Part of a small language model's weights.
Size: MLP 768 xIELU, vocabulary 2048, 9.31M parameters.
Architecture: RMSNorm before each block, rotary positions, no biases in attention or MLP, untied embeddings, local attention windows, shifted keys, norms scaled by depth, capped logits.
Each number is 128 + 32 x the weight over its row's rms, rounded and kept within 0 to 255. Layers, rows and columns count from 0. Numbers have three digits each. The size before them is the row's rms in percent of the matrix's.

# layer 14 MLP up, 768x192, rms 0.394, rows 637-665, columns 48-95
124:123135095074103154136174091089195156131083102118136160082139117141156121077193182125135145153158125162127171157202151096115113114165138135090127
116:128135133137099144067142126155162166084131155134108164080093048082146114110118171140150086079168102143085118153128121183160109190154156140181145
126:125118199105116144152182144122106155145125107164077085109172148176092117184184158147123080135093133186099153122064165093153157098177155146107127
132:154146130072129139171160116172085117174096043121133108132074139079042158113068127129125142122135101125114178165178156138195201111173137155121113
100:127136153122136121099116081116150163151136146135123145135186127146100153145059079124147149182112098190151135097131130093064086101118148070109118
088:141108102141119151154113144099157120104116173101148122111059123122118123080141100183122179135187153075138158166092156160143194081109084169082170
121:114096111101148133125151151177093146147156146164132165071147115137139168136153112168173150113128140212123093101112112141107090105092115152136188
122:115155119119186164104132143122094167114094182168121131130133070125044134113118146116113126082097088098090139095157142109063114095136130130092086
067:090166122099170212120178145144144164097128124129159122143132109092166166089062136160116150129147079193118124167131086139171163059095153094132105
130:087093194132131143135180167177119124143125144092169155123138168149163125151093160170188093112153072143036142154135135135088114119162072151183094
035:098136138110132126101141139124202099077108129109115160122061073060132135127115084098119194173144102147135151123127101139079116145041118085118112
095:078113125135140068122104134122203149137103113135117138136132071133107135102101177092120106116134099114095102097148177147137097145076079168081133
027:173116198104148122073163089130150083089095143135189128146147156115094147149084079077098086152133121091149113142118195154176177129124147088133150
076:084102112184096175142153111152195163097116134077133173133074144058177152094122171180144115127176139172089106131133096117068139122038117095085143
098:130176110136125155183166169111127132057140129149131127183167121119146168163140153138079107121165141168096132175142135163149087136175145114150127
065:106116108124167139103109146194165166082103090077192043114139124093149091129174061147103131083150131155128179125153114125122105038058110148102136
122:170150139151160112164060118095135178113119160129164121172134175091153149129141133121170116100091098122133131106121149077076134157139087133146084
116:120123125145049055135143117122163111088048126062144150139164108097039095145149109124124178150136149116090157107134154162134106152140098090109138
115:118124142131152096132099150123111136122097151181159090171212152120097137126147151102165090138128144080189085158087186138137139109083050144079171
074:132146151163137173115107147162150067142171127070107141132145129166128128102159164097171181095138126113072144138152133190098169124145171157087164
106:172089096132114120180183127123159101150108097098110148125105118068071156117061124153126106130145166112045163085129075137119143128099116108142077
129:131114133080172080131148068102132161124147191173154082144131165128140187093146131119114144113131202133135060142064123136138112140085125085094116
109:148115163108124110106101163097127135105118078091112157156146193102143099182099076104103144168120139142164098121104143089165165146151078108029112
016:126076096106189113089127168142108126184070118118140133189105076127157161166079096162119113075172167150112178179095136153121124104121109107138176
112:161150208143096113143103154149108150106124200147117175130152143115096117174095199105108182093114144083125112060156115098123159162165184131151114
036:153120194077084128114168166141148105125160148118199139125131106120106216139102111118060131129151113128116114134126132080142190145050149096102121
020:030118156148143138142105174179108148155113145133107144110167121172106132079141122143131121189102181124116132142104154121126124125178108096148133
026:132093081144082117092144139145082120184105078130041073131091182147132156101101091175140122141098143081134121060090144132071126108140132180073203
032:113088142108176119060149113097199122104132116124079176184111131112128107136108127182155128128173144157055111116152091131148137105217121107074155
# layer 14 MLP down (transposed), 768x192, rms 0.197, rows 637-664, columns 48-95
131:089158108125119108151124138138163131111134143155082201108091130075103144150096143104143141100167097147098117067169130146184144140129072123187145
111:098132132118102088132130171066140128094153145157098129181135175152122144158150126120116106173141118052118141135149136096102159113145161141119079
124:127091151092139131144119150101093111164154105154094113125122099160152138155143135140147150116157089146150096139145131145142203144094180116122131
131:143099135142153075152077093176133084143110050135137128173117103097129077171084073143118134122158124070047165062098142133144090137112172181110143
098:113159125129117055107111105144134122120123140083160137191155136142079138103138091141214122093138139136109120120153110151079091130141144103193126
087:084110132143081184112121144084106123093123155146136064094123128081141107104154120117146071124171098079150110148087105087159133136177132150092110
118:170107137071098104143130127134168062132156095113137091121145154123144073156134142111123130134161119087134062156156126136121110134170108144133060
107:137163159100094109118141102123217097138096149192172141127122119095109107149119148204127134133099132139143144083154113132110156112049155122170103
062:153117085179147123129142116178113178126136059094098194119143136137114092128117133126083155124148126142103123191190085107164127058110160163181124
132:101101136114140139173082191121085103109133143191157135070118141138120100094125145087170146135141136148097172123141096149145107080170114149160086
035:098108152136158137102175139079053116065061165174100137123182059176145065079126180158089145103115118164123102157136105086176157107153147108125138
089:143088136138138113131145115178147103182109094154131153107142160149144132131143104124138135137114108139136105134167137068081078203165168109252110
028:102114095130087152184129148097104134172119154131110161129123135119134158138132107127136161128156176111148117113197115116116110180141125152180184
072:120135093146136177053149088175156161146128120121112078170144117142143136056189138114112130166164091111115181175116123121126139096122143101158168
094:107168170187115092174084152168126107117096149124179119140152166095103103134130234175111196159128205139086183124104132167149132135063079146068127
062:151181068144142113131188088082122114191130099110155135161116126134109133140107141137100120109138127090175157176088129128144129122137149149155140
118:105197139130167146104161092107152149097113082149139125074154172142165132048217134067172106108145106084181130098052123106165123191093138118092116
128:169079144134143144210169187119103120117160155132140125129091093124135147108228095140152104134149076150118144148064177195144159136157144134145148
121:105101076188147185095126074160135079100152125138136104101147051152128122105134130157131128132169103186138136085144120132129105143120131115176107
068:188136106130115190045127161114096080155163142077124123116153078178178152120098102145119146109146073099110125084124165157174171172116098118101125
105:058090130074163127131149129154166136104097175121115111168109167094086132167129132160112118138119133142194134153136043126068144112131097124146093
137:151142194098051146150139172117149157137150099117117096190098178147128146162089124088104138124029141155048130084144130132155191127135162120135158
120:127129147132117153165136111144110101064166037127145177112093127115060119121107151139170124117116104158048102097177101097118150108171144137131176
018:144146124127139128195125127043112152108107101150111119146160142144199125106121140114154122107153113165153088078160139126112150177105112142163127
114:148191087120181059138153124138157139187104110093145153138134163118106088083133163133162094107180088085106123126124131113130182153116145063089114
036:175149129130156123153129146116108118213094064110104119121146103078168109172136174066178090150165136186143116154193127077125105186117134077139095
022:147130167180138125114135121119104137138118153107135116095158181199156111090115121134137155172170136121185141141111133114112109111160160140138132
027:180190143109101122130104110081082130064047102145143119118137137107159081203166118127156130130150117086105135144144122116148147155132079079174109